{"n_layer": 9, "d_model": 256, "n_head": 8, "n_kv_head": 8, "head_dim": 32, "d_mlp": 1024, "vocab_size": 512, "activation": "squared_relu", "norm": "layernorm", "norm_place": "pre", "norm_eps": 1e-06, "positions": "rope", "rope_base": 147000.0, "rope_fraction": 1.0, "qk_norm": false, "attn_scale": 0.177, "bias": "none", "tie_embeddings": false, "parallel_block": false, "extras": ["some layers without positions", "some layers without attention", "local attention windows", "shifted keys", "capped logits"], "init": "trunc", "init_std_qkv": 0.0478, "init_std_o": 0.0113, "init_std_up": 0.0478, "init_std_down": 0.0113, "optimizer": "muon_variant", "lr": 0.00695, "lr_mult_o": 0.798, "lr_mult_down": 2.0, "beta1": 0.95, "lr_head": 0.00456, "warmup_steps": 200, "schedule": "wsd", "decay_fraction": 0.871, "decay_shape": "linear", "final_lr_fraction": 0.1, "batch_tokens": 16384, "seq_len": 4096, "doc_mask": true, "train_tokens": 217900000, "steps": 13300, "dataset": "wikipedia_en"}
Each number is 200 + 40 x the weight over its row's rms, rounded and kept within 0 to 999. Layers, rows and columns count from 0. The size before them is the row's rms in percent of the matrix's.

# up: layer 2 MLP up, 1024x256, rms 0.121, rows 660-712, columns 128-191
# down: layer 2 MLP down (transposed), 1024x256, rms 0.0589, rows 660-711, columns 128-191
up660,105,134,206,200,215,143,235,156,154,204,161,192,179,218,238,144,186,167,176,190,188,217,199,126,169,217,234,161,185,221,214,240,187,296,251,172,189,205,248,194,188,210,241,153,166,158,185,202,191,188,183,136,192,213,255,237,132,213,157,139,224,200,174,244,159
down660,097,258,261,252,208,139,206,257,270,174,261,210,219,165,209,214,240,140,171,273,199,174,174,207,198,214,231,261,213,248,179,130,261,221,256,219,159,258,225,185,175,188,209,168,199,123,249,190,165,160,224,199,216,200,203,215,135,184,206,203,243,222,182,122,184
up661,112,128,141,187,235,213,236,217,169,164,218,173,231,293,208,155,217,194,225,203,212,122,170,158,182,162,183,314,158,202,139,189,254,296,264,295,208,181,173,235,235,248,210,193,127,164,170,126,181,267,197,167,172,245,173,266,212,169,215,186,179,292,238,166,169
down661,108,243,185,240,239,221,224,214,231,194,156,203,202,176,222,214,217,215,207,194,265,195,154,226,209,272,296,173,236,156,198,162,187,220,179,269,155,228,201,166,196,148,229,189,167,207,240,206,167,227,284,161,204,177,211,186,127,212,267,165,172,172,210,259,224
up662,109,211,224,194,203,232,176,182,189,192,261,215,154,185,255,131,143,169,178,201,314,267,204,164,173,175,213,212,194,275,207,180,127,226,205,195,255,210,153,227,217,194,188,259,204,177,172,161,211,191,269,243,218,186,173,169,200,241,200,206,209,127,93,207,192
down662,107,261,238,231,247,199,200,304,126,209,127,230,243,256,253,167,209,185,168,143,170,275,185,186,210,153,179,209,120,217,152,172,190,205,223,212,274,115,184,235,262,209,142,222,232,240,149,173,233,256,185,192,203,145,261,308,152,179,218,154,204,205,181,255,203
up663,104,196,235,248,102,218,212,223,193,183,154,170,242,198,239,185,222,268,251,263,169,249,202,210,248,167,223,218,179,161,227,135,185,179,219,123,189,170,229,255,200,128,248,179,209,195,231,180,189,190,198,261,193,162,114,221,169,194,143,162,177,211,151,210,106
down663,103,131,169,258,171,231,169,179,214,181,222,218,179,200,278,208,183,239,195,194,139,233,267,230,209,208,191,163,115,149,190,170,242,154,194,195,165,294,215,126,280,125,216,238,213,213,115,197,197,125,251,163,158,185,145,140,248,171,156,218,222,231,240,223,239
up664,102,163,196,263,143,156,130,154,207,183,207,183,167,146,216,181,209,138,251,181,277,231,185,159,216,203,279,147,226,266,211,239,212,220,155,236,169,171,246,233,207,200,170,172,224,192,215,165,166,247,166,219,114,190,210,178,250,215,79,304,252,163,185,241,131
down664,101,220,176,285,230,180,248,251,273,183,205,177,190,221,166,222,211,207,159,259,172,231,272,155,189,269,235,210,269,149,151,235,200,166,155,138,154,237,179,133,195,263,243,132,173,265,136,194,144,157,197,217,196,259,154,228,140,187,221,149,156,256,204,309,214
up665,095,205,161,110,263,176,166,147,195,197,167,217,186,159,176,250,158,160,176,212,138,161,167,146,202,210,217,289,117,161,142,174,225,228,186,162,240,268,154,194,160,173,238,264,194,173,239,201,197,189,241,283,235,244,201,241,177,213,243,227,304,265,200,184,211
down665,096,226,245,177,227,266,198,221,199,133,212,102,47,205,243,194,244,126,233,138,127,219,174,166,151,175,185,204,233,138,168,211,211,172,220,311,162,263,170,149,253,206,179,144,229,275,241,183,157,205,160,219,228,190,258,239,169,148,238,88,220,241,169,183,195
up666,102,201,195,220,160,225,153,217,155,160,201,189,166,218,185,162,200,178,198,209,177,192,315,153,215,198,162,252,205,250,142,120,188,141,184,189,300,225,219,208,231,182,262,217,189,240,200,172,148,218,183,188,215,220,188,133,227,218,234,188,176,135,255,238,187
down666,101,257,245,281,177,230,193,182,226,257,174,203,179,172,198,220,144,155,184,216,235,276,218,281,160,218,141,189,145,195,172,240,216,254,236,174,202,152,154,166,183,237,155,234,228,137,112,190,222,190,161,184,218,254,193,273,200,92,230,216,184,134,195,171,197
up667,106,196,256,222,204,206,210,209,194,204,237,224,186,261,164,182,227,178,164,251,226,196,135,285,104,214,260,270,217,198,237,223,167,175,206,250,209,188,217,209,241,202,261,173,235,225,193,214,157,220,196,191,171,143,159,162,156,270,181,225,155,196,254,145,115
down667,100,219,163,179,243,213,159,201,221,135,100,158,192,285,177,149,197,235,178,151,140,214,233,286,225,227,154,220,157,225,162,174,231,225,270,148,333,206,153,231,177,177,169,223,199,220,149,215,138,179,209,170,213,233,203,234,188,138,283,149,209,225,194,181,250
up668,102,169,254,266,192,167,198,200,215,185,299,163,196,290,223,211,235,201,158,251,144,150,175,217,239,226,175,227,214,121,130,174,182,251,196,210,211,183,187,178,245,203,195,202,171,192,120,210,246,199,164,156,162,142,174,205,175,203,245,214,239,198,301,225,201
down668,099,138,147,162,192,192,261,200,265,167,202,178,312,179,193,232,265,208,269,191,160,199,236,242,163,213,238,203,119,145,223,162,217,200,141,178,242,205,186,180,176,183,188,276,161,277,225,206,270,200,194,206,266,225,199,216,194,156,138,147,183,164,184,274,272
up669,098,100,212,122,192,154,182,241,125,266,220,174,209,232,211,215,234,114,269,231,234,155,208,241,273,215,114,189,198,193,222,185,106,211,165,201,194,215,195,223,234,188,182,272,223,209,218,191,278,192,178,212,216,170,228,182,240,201,264,192,159,205,272,228,218
down669,099,261,220,205,195,197,255,183,208,186,167,150,254,229,227,237,130,228,240,167,136,220,172,227,147,202,282,201,195,191,205,222,234,176,152,158,195,179,200,203,205,198,175,266,160,215,271,174,200,199,263,223,166,152,213,163,257,226,213,183,185,277,176,225,177
up670,088,179,224,242,166,218,159,226,167,179,228,221,208,174,191,188,272,210,184,249,175,142,159,200,206,219,129,236,235,218,171,98,187,164,190,248,172,174,151,295,261,165,188,187,211,174,213,143,247,223,140,257,164,242,217,262,183,153,170,264,207,254,224,47,150
down670,094,198,308,203,151,229,199,198,253,222,216,220,232,207,180,218,222,222,254,223,202,230,215,254,172,210,137,174,224,166,151,189,159,173,176,264,197,274,199,235,244,169,151,190,131,127,235,234,244,255,167,272,187,212,221,244,217,215,182,170,201,249,247,156,141
up671,103,191,155,195,231,226,167,188,245,167,129,141,297,132,164,176,171,215,163,152,277,152,233,186,152,274,154,214,209,225,197,192,195,147,214,251,173,196,176,233,290,207,276,273,284,234,161,218,173,239,152,168,230,241,232,112,175,179,169,202,125,133,170,180,203
down671,104,215,232,197,204,219,105,253,240,194,234,203,272,197,167,161,226,196,187,87,183,166,177,222,142,175,205,220,220,199,230,172,222,152,234,203,153,175,199,189,109,169,187,234,199,166,190,199,244,188,200,187,169,152,120,182,201,213,174,234,248,255,186,256,146
up672,098,139,155,211,203,218,199,197,225,206,219,171,155,244,245,229,190,271,184,223,213,168,164,194,158,244,160,180,215,135,166,153,175,169,234,220,222,171,210,235,175,219,219,263,207,169,220,232,122,92,131,116,198,200,150,287,251,298,177,170,290,145,173,234,195
down672,099,218,235,183,195,170,152,212,160,213,193,253,197,199,204,208,182,274,205,143,202,203,171,152,222,171,173,294,161,175,265,214,204,179,119,203,221,191,203,153,183,237,194,186,214,169,171,212,174,248,228,221,262,289,181,223,183,192,224,198,218,275,207,242,290
up673,100,177,213,277,227,212,225,191,293,152,245,204,194,298,230,218,230,228,197,233,245,189,247,251,232,236,251,188,161,206,208,215,234,219,243,150,187,104,199,236,240,225,184,219,112,225,220,165,212,134,215,226,232,176,253,202,237,165,194,169,171,245,188,252,149
down673,098,207,217,172,188,173,162,156,167,179,203,210,276,185,241,216,120,179,244,151,188,189,250,208,184,123,231,171,241,190,206,219,173,224,148,252,192,236,174,172,225,147,220,194,177,248,209,268,269,234,232,148,217,250,106,234,162,170,108,168,209,166,235,243,190
up674,109,182,164,229,179,262,142,236,285,259,204,239,119,167,229,136,213,272,153,134,183,153,270,182,189,128,161,233,215,203,203,151,239,248,191,252,211,177,196,209,222,223,279,136,165,190,268,160,136,283,178,147,206,180,201,252,203,179,173,172,215,176,228,192,228
down674,103,136,231,170,193,211,291,141,115,164,150,177,197,279,239,190,154,229,216,209,207,204,247,246,243,249,210,183,180,207,233,179,160,153,223,183,216,280,183,117,161,203,165,141,166,175,156,187,169,174,174,261,189,249,225,161,209,198,246,207,214,206,144,199,201
up675,098,159,242,147,286,155,167,196,195,192,247,232,157,271,232,218,202,184,143,160,182,270,260,230,248,197,174,215,127,190,283,168,274,201,283,165,245,200,220,164,196,240,174,211,189,202,174,266,248,254,204,172,157,169,260,166,230,210,212,248,275,197,166,145,192
down675,096,201,208,137,164,215,253,147,215,192,211,168,245,216,218,211,251,196,163,171,229,188,176,197,144,209,174,248,154,131,182,161,224,205,156,218,196,311,216,194,214,178,228,139,240,198,226,181,273,170,246,226,199,236,180,218,196,180,200,209,217,167,220,297,220
up676,093,219,101,180,195,183,218,181,222,154,152,186,156,194,284,197,178,216,263,203,193,161,182,194,167,126,284,238,184,196,175,145,178,234,140,162,185,272,213,198,189,272,127,179,208,183,236,163,232,203,251,174,188,169,187,162,103,162,264,180,274,175,225,210,230
down676,101,210,194,190,187,197,242,147,211,142,264,255,197,218,120,179,189,154,132,182,226,273,230,182,287,178,157,154,181,213,240,212,205,237,246,197,212,167,190,169,170,202,206,201,202,265,151,161,214,223,139,221,191,199,231,271,183,230,144,142,248,186,144,198,169
up677,108,163,220,178,178,264,242,184,216,168,213,226,194,146,173,206,219,174,217,304,223,174,165,152,204,191,254,223,146,184,181,196,184,163,141,230,217,152,202,139,204,156,204,136,260,252,236,168,189,215,166,263,209,215,151,273,145,96,273,211,205,245,197,174,241
down677,104,198,253,125,201,177,237,151,231,183,220,233,166,175,193,194,264,190,253,236,220,194,201,224,121,190,220,185,244,243,177,172,196,154,107,203,248,245,231,239,216,213,232,216,241,159,174,278,187,136,204,185,281,234,241,245,153,185,147,252,243,256,216,159,130
up678,094,122,119,226,241,147,137,199,165,155,180,274,181,190,202,171,238,227,158,172,238,234,221,208,195,179,178,242,161,190,154,275,213,221,172,202,237,181,207,159,280,245,186,227,83,194,186,207,202,234,165,225,228,228,190,131,140,161,243,181,175,160,252,263,216
down678,100,197,236,179,256,178,156,195,211,195,229,179,213,96,234,209,174,247,145,140,155,163,264,140,186,127,258,255,162,189,154,123,183,150,185,241,173,193,200,147,202,199,250,199,171,229,206,176,257,195,155,193,196,206,172,168,211,232,216,229,275,201,238,97,156
up679,099,209,89,180,170,263,244,204,244,174,170,215,233,190,245,180,310,192,231,186,285,156,257,204,287,205,228,233,223,164,253,216,174,168,119,212,273,185,182,231,167,221,196,213,101,200,238,230,218,165,256,221,193,176,166,154,205,174,204,170,214,214,189,153,199
down679,100,229,161,173,204,175,172,220,255,218,160,251,148,148,161,181,67,247,193,251,209,238,212,275,167,156,196,112,138,184,191,192,250,168,206,206,205,179,200,196,180,198,295,193,110,198,157,236,282,198,202,303,193,228,208,210,190,143,243,182,156,213,150,192,171
up680,098,176,177,167,183,208,186,153,232,228,203,234,223,228,237,171,119,240,253,190,193,212,205,215,229,243,195,151,218,145,92,136,213,234,236,189,216,195,259,310,173,219,122,224,284,148,156,216,236,184,234,141,208,184,118,253,238,165,206,259,183,196,243,260,160
down680,101,165,215,100,226,212,123,213,174,237,222,220,209,175,184,143,224,275,211,250,162,209,211,208,144,219,213,148,271,192,224,197,259,188,186,216,209,166,220,195,273,141,241,180,115,188,254,171,197,227,205,233,162,220,244,195,168,168,177,160,241,141,221,210,179
up681,106,201,220,226,308,272,209,278,170,180,207,180,248,136,277,186,283,176,170,203,204,240,210,196,225,229,165,158,167,184,107,285,186,187,185,217,210,179,202,167,233,212,146,227,178,216,229,213,143,145,187,244,253,216,165,163,253,239,174,263,281,206,188,240,155
down681,098,178,202,143,205,267,217,141,206,189,203,248,180,184,180,229,236,145,227,253,212,120,189,222,196,223,234,172,219,264,202,119,241,216,196,244,198,244,201,268,163,236,159,184,264,195,249,216,181,218,244,149,193,234,190,266,188,180,249,148,215,228,248,204,123
up682,100,154,86,174,179,190,278,153,213,211,209,164,171,217,207,292,230,193,221,216,221,177,204,177,134,211,266,215,308,265,157,239,179,191,192,145,204,214,190,141,178,122,251,164,197,245,262,166,218,172,150,228,182,193,208,170,239,172,179,187,175,120,147,182,235
down682,101,200,208,180,236,193,165,182,164,205,242,225,302,188,208,218,185,192,196,147,271,253,95,245,144,274,112,193,84,238,217,196,211,215,172,210,165,176,186,240,256,220,183,140,162,159,240,257,177,215,216,132,177,231,200,145,168,208,144,210,233,265,234,168,182
up683,094,137,268,260,160,213,182,200,147,196,224,215,251,251,231,144,168,134,178,168,235,185,188,180,261,110,206,245,193,188,210,256,160,292,205,185,185,134,264,240,227,178,259,195,180,174,205,154,235,308,158,160,190,173,136,191,186,184,183,249,203,248,141,164,203
down683,094,221,162,275,141,130,255,236,200,148,167,179,226,314,259,287,245,157,113,196,181,296,219,152,159,236,206,231,187,208,228,208,233,297,223,211,225,228,134,276,180,258,144,201,180,147,256,216,282,215,251,214,160,267,230,186,198,193,216,203,165,206,199,192,213
up684,100,189,212,217,193,144,185,237,241,185,188,141,176,138,240,183,200,226,97,154,209,162,250,220,200,231,236,157,285,227,213,197,178,207,223,195,206,237,181,195,198,252,191,203,231,192,161,251,136,181,200,136,202,213,148,165,175,168,190,172,245,130,151,277,208
down684,101,170,238,240,134,275,162,244,220,202,169,208,151,263,171,203,178,236,244,203,199,227,230,216,205,213,112,183,181,182,233,160,235,230,109,216,201,153,156,241,304,142,189,222,226,274,244,92,210,243,159,172,194,188,168,240,170,242,232,239,196,184,208,202,210
up685,099,139,150,162,170,189,257,185,145,271,193,195,198,196,177,237,176,197,166,208,199,201,212,168,253,190,168,206,150,180,184,166,254,238,278,239,245,157,238,136,206,202,217,318,194,113,224,195,187,273,270,196,223,239,218,180,180,204,236,229,249,299,149,233,207
down685,103,141,257,239,211,209,158,166,220,267,141,185,245,211,304,206,158,209,190,176,198,150,176,199,175,259,156,189,203,210,250,195,218,163,175,217,203,235,137,204,204,176,162,203,170,220,114,206,151,153,97,208,187,200,227,212,212,215,249,149,211,206,214,181,210
up686,104,183,186,193,221,201,252,146,257,229,193,241,190,234,262,172,203,196,187,198,262,184,215,230,218,241,218,152,179,210,282,129,182,205,229,169,204,135,176,260,201,163,132,198,226,232,203,242,203,176,133,135,213,235,152,184,243,224,186,181,251,158,215,146,213
down686,103,169,202,227,190,139,190,227,206,217,177,229,178,173,187,217,176,171,234,231,143,210,218,191,238,120,192,169,189,134,194,201,205,160,207,235,230,192,191,146,142,230,203,222,102,154,195,224,205,214,214,180,120,229,214,182,135,169,166,255,146,135,142,222,176
up687,109,197,223,183,224,231,134,268,170,181,162,223,205,202,214,250,160,214,173,208,178,140,213,179,168,262,230,223,133,153,155,150,200,142,213,168,209,184,171,188,153,85,231,236,216,171,182,270,129,236,251,238,178,139,255,159,179,200,242,217,234,163,233,124,172
down687,106,247,213,193,205,234,214,209,223,176,291,170,202,216,205,192,151,287,215,239,221,167,145,223,196,173,273,130,158,256,216,213,210,247,177,259,170,154,206,109,191,238,152,221,168,209,227,203,190,278,198,178,248,219,256,181,236,194,188,153,153,201,204,297,205
up688,094,224,229,181,229,133,202,190,183,158,185,249,227,242,214,239,277,204,185,145,118,172,237,134,145,207,238,218,189,134,112,249,253,236,213,223,220,209,251,118,200,203,174,161,264,183,190,225,174,168,179,292,230,243,189,231,193,247,219,259,199,202,215,238,141
down688,095,176,158,187,92,171,206,242,231,271,194,262,140,249,190,210,258,170,115,196,233,199,156,138,214,243,162,174,187,198,271,142,208,144,190,205,170,225,162,170,173,150,204,246,195,235,192,229,259,250,266,197,157,200,263,256,200,137,218,168,207,174,243,158,163
up689,106,165,207,204,259,199,214,177,200,194,202,190,152,133,189,201,213,233,161,215,131,193,183,244,158,202,134,232,185,204,214,297,180,175,163,234,189,207,205,144,178,176,263,190,242,189,266,196,229,159,141,225,184,223,180,163,142,203,210,179,210,202,195,155,150
down689,101,206,180,197,234,174,189,174,230,157,179,180,220,209,268,133,197,215,218,207,198,225,145,243,232,189,239,224,178,172,260,112,100,119,150,124,153,228,195,241,204,253,272,169,184,242,120,215,203,176,256,230,237,132,220,173,226,116,181,182,293,220,203,167,173
up690,099,199,143,135,352,180,272,215,204,198,227,135,193,170,243,237,186,249,173,217,244,142,184,113,213,200,143,218,153,266,234,192,121,207,221,245,268,219,223,149,228,189,214,222,122,251,257,182,251,208,153,255,176,163,217,224,175,194,161,186,178,166,194,280,216
down690,099,202,202,276,207,277,160,202,206,163,140,211,269,180,218,157,169,199,180,127,269,126,200,174,194,134,238,150,151,220,209,220,261,182,237,229,157,231,242,206,200,144,220,208,246,222,226,162,160,213,250,201,204,273,265,243,242,132,237,171,199,177,154,221,193
up691,100,156,208,226,179,229,261,165,179,248,127,237,114,178,189,152,184,194,136,140,299,257,213,212,245,171,193,183,161,168,178,224,90,155,212,220,150,201,229,165,259,224,215,162,200,142,175,226,144,164,228,191,184,226,172,193,185,199,229,251,154,218,176,232,213
down691,100,176,303,192,134,182,168,232,184,158,152,184,241,224,259,228,223,267,156,193,261,216,201,122,122,229,179,232,151,200,271,253,257,235,234,185,178,192,161,198,249,182,173,218,224,95,140,223,237,176,235,250,180,183,198,153,175,261,197,181,175,251,214,108,153
up692,102,87,184,288,206,239,238,243,200,200,215,263,138,218,259,143,155,142,218,194,204,166,308,240,218,196,212,260,235,205,151,161,188,257,169,225,187,237,222,134,221,207,222,131,268,224,166,180,205,173,127,166,210,215,162,252,169,242,175,136,271,113,226,237,150
down692,102,218,238,218,175,201,189,190,180,273,231,179,178,263,237,219,184,220,182,273,235,214,225,189,196,223,203,161,185,236,208,181,213,165,224,243,190,250,271,196,157,269,194,197,151,143,247,255,209,183,193,114,196,232,222,215,139,234,231,189,158,179,132,229,185
up693,104,159,254,183,185,244,205,208,176,212,208,176,191,186,225,184,150,141,153,187,171,182,248,189,183,207,163,179,244,161,193,214,181,226,248,291,263,196,246,210,184,234,265,136,237,205,231,227,194,236,229,179,232,146,229,291,141,284,175,146,189,186,207,170,279
down693,100,170,232,271,166,181,193,156,184,155,234,215,195,272,220,136,204,188,232,206,233,164,199,214,211,209,201,179,180,249,226,188,144,187,179,203,197,190,249,106,137,176,179,227,180,234,128,199,241,183,201,134,168,173,113,260,231,176,292,249,183,249,234,183,190
up694,106,194,251,205,188,120,245,192,169,180,264,215,249,213,146,115,182,267,184,157,240,180,220,263,263,201,200,195,217,158,234,164,189,214,211,190,188,245,199,192,121,134,210,198,160,236,203,92,225,201,184,210,260,182,160,180,151,213,293,166,292,209,262,257,162
down694,103,217,225,210,245,167,144,233,219,186,156,186,189,135,252,218,83,161,244,190,251,177,175,209,190,141,224,221,243,163,189,241,238,234,182,265,266,148,261,218,288,226,233,136,207,168,176,201,166,195,278,237,138,221,214,107,233,224,215,243,215,222,118,209,187
up695,110,196,201,177,204,276,174,280,281,172,126,191,206,209,219,144,34,182,141,177,206,292,179,244,220,209,162,179,261,213,255,195,207,240,167,181,223,235,216,169,207,141,204,214,244,200,137,235,245,166,284,189,162,224,201,161,231,228,223,161,196,226,186,247,158
down695,101,202,170,165,209,171,223,249,241,129,209,238,218,235,212,140,217,222,220,177,168,181,238,266,133,145,349,209,182,227,142,186,180,160,267,212,168,260,155,216,167,170,242,252,175,275,227,209,211,183,237,144,231,180,157,204,204,120,236,197,179,226,215,173,113
up696,098,253,222,133,184,132,195,212,226,166,242,134,256,193,212,208,246,168,191,196,209,165,175,186,202,202,187,199,173,191,206,197,155,286,202,222,162,193,195,242,166,148,148,174,189,166,152,165,217,229,198,198,191,132,159,179,222,171,215,164,213,214,172,207,161
down696,100,237,220,186,133,208,151,197,250,232,180,216,212,221,195,236,146,243,186,195,188,218,164,172,145,288,228,142,132,173,208,217,229,223,142,232,171,181,200,185,189,110,207,121,148,151,211,224,160,211,116,239,188,189,182,238,192,207,287,154,223,237,163,264,245
up697,103,258,244,214,209,163,250,127,150,201,208,197,203,226,171,79,138,194,195,206,194,209,201,216,186,185,159,227,257,218,232,268,211,174,211,216,233,198,177,205,153,178,233,204,162,160,249,175,219,174,295,198,152,190,240,206,142,197,157,233,213,210,190,172,249
down697,101,195,243,192,272,198,269,158,269,162,206,151,210,196,158,157,206,155,234,157,244,234,123,165,201,145,228,227,135,152,243,194,242,265,208,180,160,198,233,235,258,228,190,164,181,192,122,194,125,247,145,146,157,174,178,139,177,194,283,174,275,263,144,241,188
up698,096,185,228,144,176,185,153,193,230,238,256,160,180,213,227,262,266,187,213,217,147,224,177,154,148,210,183,215,174,229,231,143,209,192,145,194,204,229,174,231,149,267,256,193,123,208,214,177,202,278,182,207,236,187,202,159,92,263,147,183,138,193,183,214,275
down698,102,177,216,211,180,226,166,229,210,216,150,134,246,141,123,233,182,248,201,234,163,175,208,178,187,253,196,179,196,216,135,205,188,140,227,216,174,208,161,256,202,179,243,205,137,210,209,311,262,240,138,142,226,170,237,216,231,238,154,162,261,211,253,188,154
up699,105,169,152,139,180,143,180,190,208,224,204,182,206,194,198,219,206,191,219,256,277,200,210,237,155,245,145,153,164,194,189,210,265,217,228,223,250,207,198,210,219,122,248,177,168,154,122,198,163,267,173,189,187,252,260,157,110,139,179,199,141,213,181,136,178
down699,100,205,298,231,141,139,226,193,253,162,198,223,193,207,200,165,183,216,106,114,195,277,147,229,200,143,270,209,243,288,173,140,170,198,175,155,161,254,284,152,128,200,190,149,202,160,144,202,174,204,207,127,261,186,195,169,248,224,219,208,249,239,193,236,267
up700,106,212,212,216,154,133,201,193,181,191,185,152,192,166,271,192,256,167,232,276,121,177,266,192,159,145,188,234,232,215,169,153,217,234,224,270,271,215,194,198,189,143,213,168,227,187,181,219,155,196,189,184,153,209,210,231,199,270,319,207,205,135,132,225,269
down700,102,235,169,174,176,272,172,190,197,154,237,215,219,210,154,266,223,105,190,196,250,183,148,271,177,274,174,247,230,157,126,195,161,112,182,237,136,221,176,212,223,205,220,221,219,142,194,256,228,179,187,236,190,120,136,189,206,155,228,254,194,184,248,167,131
up701,104,237,203,193,211,221,224,227,296,253,155,195,184,228,258,243,142,174,206,199,152,192,197,160,267,176,136,229,200,182,217,203,180,234,259,222,173,145,195,197,170,232,163,307,207,203,254,129,153,142,299,216,216,230,257,168,171,193,220,193,268,246,223,135,223
down701,101,119,132,237,249,182,235,215,239,205,256,148,218,209,202,250,188,232,245,91,243,139,192,205,180,187,230,189,219,141,92,249,232,193,140,157,129,238,190,117,180,184,248,102,167,157,210,205,158,212,129,211,222,155,174,199,250,233,184,184,205,202,187,211,244
up702,095,162,178,175,205,190,192,198,206,208,259,212,237,218,110,165,203,245,211,177,217,197,117,186,257,127,187,238,173,130,179,195,291,207,156,222,183,202,251,195,231,226,144,205,176,172,209,193,183,198,179,271,216,247,278,120,174,163,251,181,227,212,169,207,181
down702,103,190,124,158,171,159,211,269,140,255,178,216,132,142,228,238,165,228,164,189,138,206,201,234,149,235,174,203,261,247,223,218,183,215,275,179,162,143,244,158,239,170,203,167,253,148,154,208,202,138,208,164,195,137,194,244,178,173,191,230,258,211,172,178,171
up703,101,129,167,201,157,219,167,211,228,187,246,264,210,235,235,188,244,182,226,228,171,233,240,127,248,113,191,154,189,250,245,167,279,232,144,282,263,153,238,245,191,228,238,230,245,136,122,154,174,195,209,199,285,189,175,131,174,199,193,186,236,239,195,140,172
down703,103,227,201,202,227,236,184,114,229,266,171,132,161,151,177,151,156,175,121,236,202,164,183,223,264,206,201,143,195,252,163,225,96,238,199,258,203,213,231,246,210,198,161,219,218,158,237,201,222,162,184,172,246,212,147,282,195,225,205,201,175,194,234,225,208
up704,103,237,144,155,195,196,227,167,180,147,249,235,168,180,243,232,162,219,240,160,217,187,228,203,195,216,184,150,186,173,265,239,209,211,167,262,195,236,151,143,221,308,132,209,143,201,179,231,149,213,177,178,205,163,164,217,199,175,224,122,206,216,219,174,192
down704,101,205,170,144,216,160,212,236,228,174,189,175,179,202,238,233,271,239,219,261,232,160,154,245,227,174,193,228,127,203,193,204,205,187,273,116,178,217,149,164,201,162,216,273,152,140,216,225,197,251,114,151,223,276,153,187,202,169,185,134,211,214,234,260,158
up705,101,246,257,196,200,151,222,170,167,180,162,248,150,153,161,215,252,225,181,188,255,190,167,196,231,268,180,184,251,137,178,250,241,216,217,230,208,166,162,202,103,213,114,213,145,234,179,158,171,222,196,235,201,217,155,196,156,283,216,266,246,168,243,165,202
down705,101,241,142,202,199,184,192,170,149,179,241,259,190,173,179,255,169,194,253,192,196,216,179,125,176,191,194,242,186,179,205,219,208,231,218,164,151,204,154,203,290,197,207,165,114,216,212,150,280,147,191,184,117,220,223,207,235,158,194,177,182,212,132,161,159
up706,098,216,245,211,154,246,238,184,180,239,175,201,245,198,164,218,280,149,166,177,177,219,177,236,170,176,202,178,250,159,207,155,195,133,171,195,152,201,215,213,170,161,232,260,170,226,226,161,256,158,167,74,208,91,144,205,256,197,296,211,197,186,206,242,187
down706,102,218,161,147,199,209,145,236,238,226,248,150,164,163,207,137,187,217,225,134,191,172,151,228,244,191,165,201,153,207,230,262,208,205,206,197,192,285,217,223,198,225,95,251,212,236,167,283,216,157,153,265,189,151,218,217,212,153,178,198,182,125,246,231,210
up707,110,212,207,210,229,175,158,156,212,213,228,127,136,203,243,135,260,229,185,114,229,129,207,133,198,297,214,193,203,140,164,173,165,172,225,125,133,196,252,215,136,211,218,126,171,198,228,245,203,203,189,234,211,199,179,224,221,158,219,219,207,220,171,139,192
down707,105,199,161,134,114,275,254,178,295,247,203,195,221,240,149,227,143,192,173,189,178,225,201,193,242,241,217,196,214,277,179,249,269,155,126,193,224,129,194,228,210,179,183,233,215,125,199,203,157,191,280,216,247,196,219,127,204,180,180,190,229,165,198,210,185
up708,103,208,214,139,170,221,207,275,194,201,181,269,189,220,269,136,220,245,132,209,161,139,226,267,208,224,171,209,215,166,190,148,187,237,222,185,248,220,214,208,182,185,234,191,227,251,232,204,255,162,124,179,222,189,227,276,135,238,227,221,199,191,132,167,144
down708,101,267,232,182,255,155,246,140,251,200,190,156,193,188,222,242,169,180,263,198,170,230,223,122,161,157,219,175,169,238,226,218,208,201,181,139,235,181,158,171,207,190,249,264,215,272,156,205,220,201,217,216,185,227,132,100,202,199,149,188,185,285,238,225,182
up709,102,162,223,227,152,258,228,231,155,182,213,140,164,178,283,258,151,259,141,248,231,260,253,270,200,277,189,214,168,186,210,184,231,211,245,239,179,195,159,239,266,242,225,129,255,189,201,241,187,166,170,202,184,245,116,190,184,241,181,178,167,172,110,200,183
down709,100,223,203,172,186,231,219,150,153,241,186,240,218,225,201,215,204,164,186,210,229,194,129,154,126,162,204,155,237,90,173,252,270,167,225,255,237,226,169,160,188,244,163,187,189,190,254,196,125,221,174,244,181,207,248,221,192,225,166,201,246,239,115,168,167
up710,105,172,210,188,232,208,157,158,143,211,254,196,154,156,272,153,187,193,204,264,199,193,184,215,237,221,164,215,207,188,187,316,241,152,182,166,226,194,202,228,172,187,201,171,193,238,177,182,305,189,189,216,137,197,214,188,161,268,247,149,227,204,224,188,218
down710,098,173,216,174,233,228,223,122,235,224,188,214,209,227,189,150,267,197,237,150,197,265,258,236,169,178,203,229,252,213,255,137,188,255,133,196,250,238,105,192,202,247,116,219,206,192,187,215,199,252,210,218,180,271,176,123,277,133,166,161,231,247,203,220,222
up711,097,194,184,183,202,214,147,145,163,229,170,230,208,188,173,153,134,184,228,159,247,125,186,254,205,173,197,277,182,161,155,172,229,201,196,226,229,248,248,197,172,187,118,159,151,206,236,202,230,146,214,242,178,204,160,222,210,177,170,297,144,242,252,140,210
down711,100,219,246,226,170,204,202,217,189,190,309,186,189,263,199,201,177,196,215,230,294,226,106,199,226,232,218,229,211,230,134,213,209,210,165,279,160,201,166,201,221,175,225,213,203,158,197,127,235,211,158,143,204,188,207,201,189,183,214,160,243,194,219,236,177
up712,097,199,266,143,153,247,197,215,213,122,169,201,150,254,155,248,185,216,196,263,216,236,167,234,207,169,243,166,190,231,227,239,187,209,120,300,207,198,179,145,249,226,147,157,207,140,199,192,169,226,129,184,219,161,200,273,168,248,202,196,252,183,238,170,202